Each number is 500 + 50 x the weight over its row's rms, rounded and kept within 0 to 999. Layers, rows and columns count from 0. Numbers have three digits each. The size before them is the row's rms in percent of the matrix's.

# v: layer 4 attention value, 384x384, rms 0.0558, rows 356-383, columns 240-287
# o: layer 4 attention output (transposed), 384x384, rms 0.0433, rows 356-383, columns 240-287
# up: layer 4 MLP up, 1536x384, rms 0.0658, rows 0-31, columns 240-287
# down: layer 4 MLP down (transposed), 1536x384, rms 0.0465, rows 0-31, columns 240-287
v356 091:494514564484443483501513474504514427417503514532507558603522480521503679539456540489530563462423454554477502438518540514432482517468430503431450
o356 090:450505434457556472453437518520519504600480556501493549441505481441523439553516502541494424552542529402560517585415368538496456587559594472514513
v357 093:575466484470527516459362569563524555554418508519449548482454486546473523473609516566413484492474509516552511487559585535497464440497525460574571
o357 096:481500453570455443490616442463421482515456531532459476499496579503489404483543492445557497548549519505446464469591478535543548539554445576573523
v358 093:534517492488482474597575485473510467423443453456471502419462495568491518392458508513513475525486517564474345540494470513524439522529467515507459
o358 094:445535601496480502474354505509492504575535541537457387553640510413403466629520562487496532463540440507509577437544515612505535477421439502540533
v359 090:479553537626500444480508480507540469447460489522516463462494464506597448476482443448591421508490539512458472526527601464500497564423503577469503
o359 089:419469533468504462419502463426468537446569521546523533573457525467523581475525529528485467455478448469580488480462460498446472463590413474530581
v360 094:530502515550515607442527538497487587492510508559399516566479443454461475522488495535402498511651497450448501517455389541512399463563447450453472
o360 092:560491432538532447538532529537445441413506424524581524489509508535433588459451435455515581525459523519505454465487646519482630516394538441525468
v361 093:510431547474538508471474471457536505352453495527450564611450462573453495512447541480474456485459525481468464567498565488528508485450528430540509
o361 093:571504452545546513532498524583476528586580463536572498456529495412489503548528472594505533419523468565567452428499436494496570518456460587527531
v362 092:472662503330539490500532506557524552539502458498454546465569501476547418565506455586522548477610477502496462545533453437609469583481452508436528
o362 092:544463498557473554499465469557496520422526501523548428514465521484507547542423488528486442512457542530554536469486548532330504438507438510557447
v363 095:314419496469464472517503506545498574548562445516618503411512546506568543559491478525522457499531484500512486443424378488438459448480549543474479
o363 088:552527470499568448491491536532491563451504489481500582597542414469416520473444439448508448535446545483480538544527621481499415510529497574396469
v364 099:513473525556482449490479528441544421544545468459545501363526490475411543556404430492424590509584490485467517488487480432484457520485507416514549
o364 098:560552530496500512540497494500480556472491399476582526570484449573556538516488455476548500459485501541558446481479579537435511498454519474492456
v365 096:566514494563508511469489498398489414485532504496534544445548563500542462540532554523488530517415510485529479530478525529511442441550479493339463
o365 096:599446538412540425606472494550473489517446433508534564560456463549545515503505444458445550532488557462475568484474441529415513651426563465563478
v366 093:405337477461479489570506512440478493460495594523430449539435538477553469485469481556423454519552554507412511537624412457418515463518414464504504
o366 094:499615484526503467459554459547472477561452457456606523519604549506429496398484568413548532496572483473556507476453614458545536492501595431553554
v367 094:488536491447465511419586412435487461549511576492473494475448484495476456555497448567482505552510468535545396514440399448532604390434471563579401
o367 095:508475491532600489581450623612461576562471486472562461450494460534493602502495485386480486423477499472516539560504578477525355567556558460480546
v368 092:537485525539522604517458520420510514421513467517477462529488464448500554625578417498507479485546515540505479594499504493497434546514372390542537
o368 089:430523506441533493487555421540492465483410548531512548525514450510532460554411533470524501541465534506507498526456498509476512383427524528410478
v369 089:465435499464456527421514489516590539477516533568512493407498500489478515473529469495489505464534493414423416570556518504548423531459437453585459
o369 089:468571477530493491520449514522397500439435562475523508500481454453491519549497496494508623529523427432452431459469526535529483500527510511523523
v370 092:516599482492479453524464394469464457419554572543535528448529527569546541507488503485422557585497520502441505467487404515499432530439446528502465
o370 094:462498539506523510522405515544509528471451482477566398494484438541529569576482444434555416453484578518544511495575516536563438519551562464413520
v371 092:467495435452480455552460457579518521448455436432546494541495518561510526498480483544525539426416503553550497447531484478495600530520381480521534
o371 087:503583508542414508442408583438410457437461551537462525466474552415461478507583435482417563537524499467430504469512484429606475452483624551407522
v372 093:474575450531529502527452437518447535508439576469614498512611512566544531529537573526557476543620444519478482478496419473473468459556378557545466
o372 093:507465525444409517518458612569559496534549390578419494489439411479419533557553435489436502470429573507538508532433552519492552588422570511344461
v373 094:522445531455469543492476505505429583519507510564548378477464494512505558451551536419469508441461561502461526527476475483570423474420478495471410
o373 092:403587483523557495483528417435500423506482444503468556518537462468501495514534515557537512540528424507526586481484492498531607575592504526486594
v374 093:481450477538505493528511421577515464443451534515498489553430498381469631513498617444457491559446507500460581571511391644528458459569481490580495
o374 088:495450530496429510487463533440522560545419424529428564505531461627551447565521423481478527415527552475470510452499607451545585516443505517520431
v375 096:480389532504528502495541494449508519479482474551541479436431505485508539475506468486495576460440407536394477373415443440588492533435562530582477
o375 095:547563413507486460503429509521379537487534462441455466523607389567515517452508438462518513499531446463506483497506489456478535444506496476347453
v376 092:437544539546515484550568513582413504464459455569482392492588471524534376525394451438559514508531404506531553489499574507437531561437528395531555
o376 093:567596538537555543597484549483490423481428408498625613516452440510475625476531400526427482424446541529510446497513463477579506460481519607411543
v377 089:529511500515441609497444525534468462492510585508522380603497455484486527597495531427538493488526588459504514468494591379452492535495477483484493
o377 090:467512445445548485554609438544519478476496414457516629364461625523463471438546540541407500492464518480476510533497368569487546495428520505492567
v378 092:444572488508504479505574558469470563499574412492453462451510507516538565556421541543562432517543514424540531521469558559570433568445570493511491
o378 091:503443453487515463523459481518524401524421513578646546600457458504481488384460494525475563431519480534429477535495457547500455482484435551455439
v379 095:411515520464539528459530526459469477521537540496443520582573589510513431493435561587434482509489475462485457496494518550451449432481499576534498
o379 096:588472559500414455475442523444540558468463467486520508434504544562532497504500413461481552493487625469498484515513479529572609494487441474427525
v380 095:522483462502510520512436534468535502446514525565533519433469548581480371536459428547442542514582559356479571450398518558487527464527412515483453
o380 093:529485561562530489589565522536463432613545384409495439565490505456550588466561470483556402505399493577537453507511514556500496497425455484454500
v381 095:485518508543538547445562468427580473451600429443548489454514562510533430453451515497542597527522414559495562480574519446507501431498468506462462
o381 095:554553540439465474534413502513452521498433482580499456428602481418554468476454481564479443530522570488494430512494490563491490504464579510519477
v382 093:536551518372469468558527593470626454521486516445508420598508501484524469590552394506544505551468458558532535527448498455567501451513510545488551
o382 095:506510519636482494451562453520512543442527446494455529392633516471498484502453616539463358612527600403560466548552484475465505489465476455518539
v383 093:504605481422487556348456476473493524407506501556589498505588508477578472509501418507478479537551495516417436420505501415562531505513520475522527
o383 094:548474497623537383578521502556396550535451473534473563462436412516497600523490484486583539499428492430383527492615448503532428548422405561459460
up0 095:560520553564411422481404525563584483495477418498542557542530564479479445559531537503560636406500551541486520530520462449459476493497629509564488
down0 099:447459543516474540496482487549483502533554572495547473452596403421501460442479491611531543450622477555497500445574491510411560423440501416504466
up1 093:469550491500500544415515445506461470484505485511455463508469536561494496515494436479555542469505528571542565442418510594492548426568581503491596
down1 090:451595543507504581399536499558438462441513500512463517465483536465472480419527423424549428445547523412535482531480408496600494488499494512457539
up2 100:480471474508504497511585458535554401483499525514556407470459503428520486429517511507517524427571475519539507660478467508438428529527520571516524
down2 103:505524496554591545500465459406437547437483482548511398580419463523525550469482448476517496471528537528578465469469514581542487554499477532484586
up3 092:488545526524577484483495474515545482500513537524532575531514541482655453407454519483594509394440446478451476501376526478420527409537568488526555
down3 092:468470497568561535487458504481499608336523521471514442544442574488464490526521551546497442457537511418573541528484576492408510525493463473419572
up4 102:482542574505543516449486554568526485525557538461508451445548446422568467439502494482515479480548379507476535531500455521445520447499487471537517
down4 103:489545457522513514541506443498474482517455442574526461488558429456448603478546474513483614430505410459451524465553504463490535473522519457545539
up5 105:472486418599456474523557518424580485542454476440458428447483492540525494437450482449539590489447454554507498610479531506505442429570596493449482
down5 106:503613648476440562503409501464515601462510415442464384482489521515483494530522574492502505478614502430440523550475474517494500433518463448507432
up6 105:486562498418463424498503520494562486463431507479464425502544568543495425548542506514501535484454522408506447549473461480527535510515408538509478
down6 103:521473520591450497424513470510394553553480548523478517599461570503592519477518517524325408580527542636505498574531529405491540489569513467492523
up7 103:528547440545544468506522491400497362560481407414376403372540495454480491552584516529613522473419459530549485530421485494500553512420458508378435
down7 103:610543482480554548490434470534370509508551486453519636443568486494447418513508474465440499492501475497496448518517416384599500470524519468483554
up8 096:455497485526479536450556488522479539543513395455539457508524560494627576512515400460508457472544459475534617440482410466446473498506572503428517
down8 096:552557506518468552440441486442490450544478543474499447452560510457560479443460536523491478574600447521637528419637468562551423449516537405562539
up9 105:518540528555445546501457447495489461603509460397525587476519518492490465523546496606503521537513534444490478474500460473618467488521473575526472
down9 107:484444452527493514451513539491527408492496572470593444513285493518422411571505544491479475584481480577493487425541516546493410523506458551423538
up10 101:545484450508491422453516571481513531364437515522397664485548546508453464489470604496556418489489496486493530549462553468571533494438511421445474
down10 101:468478533555404607452474513378521553491512608578468457445513544465484511431486511603504436530539502456446501546470485553448468454471453528600623
up11 093:449498503486476560544496469481554528478532560504507422427404563354470458505554469467548530481437440523599442482503506468462539444504498530443469
down11 097:484495566551449413564579521516509461532618498566482559516484436534526549563495445483485519422418537523523500587553506462501460369529495458533502
up12 107:507438463416481482483406595473562496473442516529524511380577439532520509447502545508533519479520547455507482523485478543404532506490544517532548
down12 107:521511602459408487438455490525479526532538504505479438511539488480467528547504535552538457365507467482489462531513475479506485543505539429506452
up13 095:538523539450492473517535522501524495534518441436413400486456466491428482441487592478547486477480503424570486546424420537577487484516599496559506
down13 092:468485494538449504637434452552455434533490448459423539521565407569538486492554506571511561439539522567543547445545486507520445507420538494544438
up14 096:452488543559529419503436467501552457518625481499505552440499529482588448548568530599532479544427475428536443506451468488451578527444526474468492
down14 098:538637499496590408568570425477518422531591457465463465384398475468398483449475542528436496494525554435574438492390525469457576478557428411505531
up15 093:503494523619533498536484512378489526510541471544374454555442512499459455523537499494530473495498451490591530433459431476522553465522533456564388
down15 098:450551509568455524508474519482448482529521474532551561491551444434488513435521514533461519599522480452557413490557521508543398509529461462573524
up16 100:489530439618523493414510539569503594485619450554457517523559525418553421439494453566527539460552555548483434468420379396507556492486502517526394
down16 100:494503453528491465578489618482568520638483597413528420550460558512576437476511478441486443508508514529549509582553495524486486480490550535407464
up17 096:477481521480631534550502410507511472577363525501446523553443564472442558648417506502474606498347530549521516562524479538474486483437553484540475
down17 095:543515488535535475475470548510462395550546438448527472488516624461562502496586510507540367549540498484498466443541494516474452386505556605467510
up18 101:467460454555541425492523578576468599399418466438439561502461465562471532537509606532432514483505466502453569497459579527515469485394525495520532
down18 101:528548518513585575471412517437470522443511491484498488480523391459532472465544475608501573622457459502509494519404430494426476481423529517499507
up19 092:584451459490490492476483553590540501490565512475421514561467532506426475511442547567563496415484451530458481484502486404455567487499474518496396
down19 094:551586541493445474482506520473381489456506503532466441612571402473495438489523461473578503481647385491542477396479584409541551496533459581444540
up20 091:550533539476536532430509505474499447561458531524499518529483558473571485615552392582483488472510477514484407586499484543455598448445536549560440
down20 093:496438498558448509524548529475556547535475395426581490457544579513512545417423602467568474558513375493561428514530466527549423419504489422547478
up21 088:550567525596500485450515485454475564555502488493474501486553462529510412504511511511442513537420401412585446492487450433522453486530493548582479
down21 090:502550507434439501492503579481456468503360589500497549435601443525477519524467452460513495595500526471455459563469441467562554492524415471423503
up22 098:428425501519454593466548550434477571469561471514486413487440535516540514397563514502544464471482554585568536496489460500497575473483575582441421
down22 098:412572457420566514514486470503505547445506520543482610445475457480535580521488552528515543482569553486500549400503520545547584445475485632583570
up23 104:610475539441504399520536543468517593507544506423527532427560520524548515534539484460433456591457542530482519339474579526518609443607468403477465
down23 105:607483582517457510561481531460434525491533526502451542534501532505582392450489574494496565579561420472521545509591495464536536550478489477467551
up24 111:526452526502527555503503537463498524419477410443443492519489440445498486549390500480432497502576504507510522485463479441486490467490438525613495
down24 107:473471398573509430522524464584512508589584560578506483462571492540397665571510491487602398409478543466542470467562539587511499487477532522519578
up25 099:512506508492465564487461461406485552492577522427456517412560564529505543564534499596544583513500483487497488490427543484592513511555428442457445
down25 103:528488490589493588542516557496537409395461458458494539447541634502547418486465452539454611438519555477442474567454450522507466445472413486443468
up26 097:624493499523549486455490559489526599523433500460478416495584508519475434525569426391539478468471471503426530464468458441552476521583500410494420
down26 097:508532462468515456506450441578483519480422501557576520574494560470451560510470515609429473481473437645471520431524462458420460398583519546444470
up27 105:474491422466557525527428484512598522464565551465557466474647548445494496488400568435479492503524483501487454537509422447472565450530448392513500
down27 103:528532502497515568505534417536441593461491492492490512465530483496456450586566478359534459576448461480465538461430552528441596485505449529488420
up28 102:499457516410537446542554469501584551463429557494509419472423514561459550516554481516462507574453424453500540359521535487427548496549619501588479
down28 104:432455476485476477482515488524443522487603502466539470499411542479532560547519499477561478495465577469503393581478483541427419582558506441481524
up29 102:472405431438555491523459450620506562438385420500445561559523417504471477598538557506547479477469478313545488507505463525442477538498386501397444
down29 100:349481638546480488509500559562413509466456490471603588486503489460487518468485477481602390427404480481504428563447510482527520466537502550532546
up30 104:508563519572581502462413491500440606507491481505559560475454529493532505551507636489491508460541503475437465537478488459471402511442497545599531
down30 103:481547559476459574484499546407508439491620506480502477549468453448487380469478520528457394562549523449522600433466535538550531476511538555579547
up31 102:482475512460551503536448539508478570531423499601476491492425496495553350530531500450510520472515528539561518473464486506610481526526516552540411
down31 101:538581467499553589603470507504488498497525507495503586500481514521533559537508512476549521572538550565587471507510489451468503485511524388479511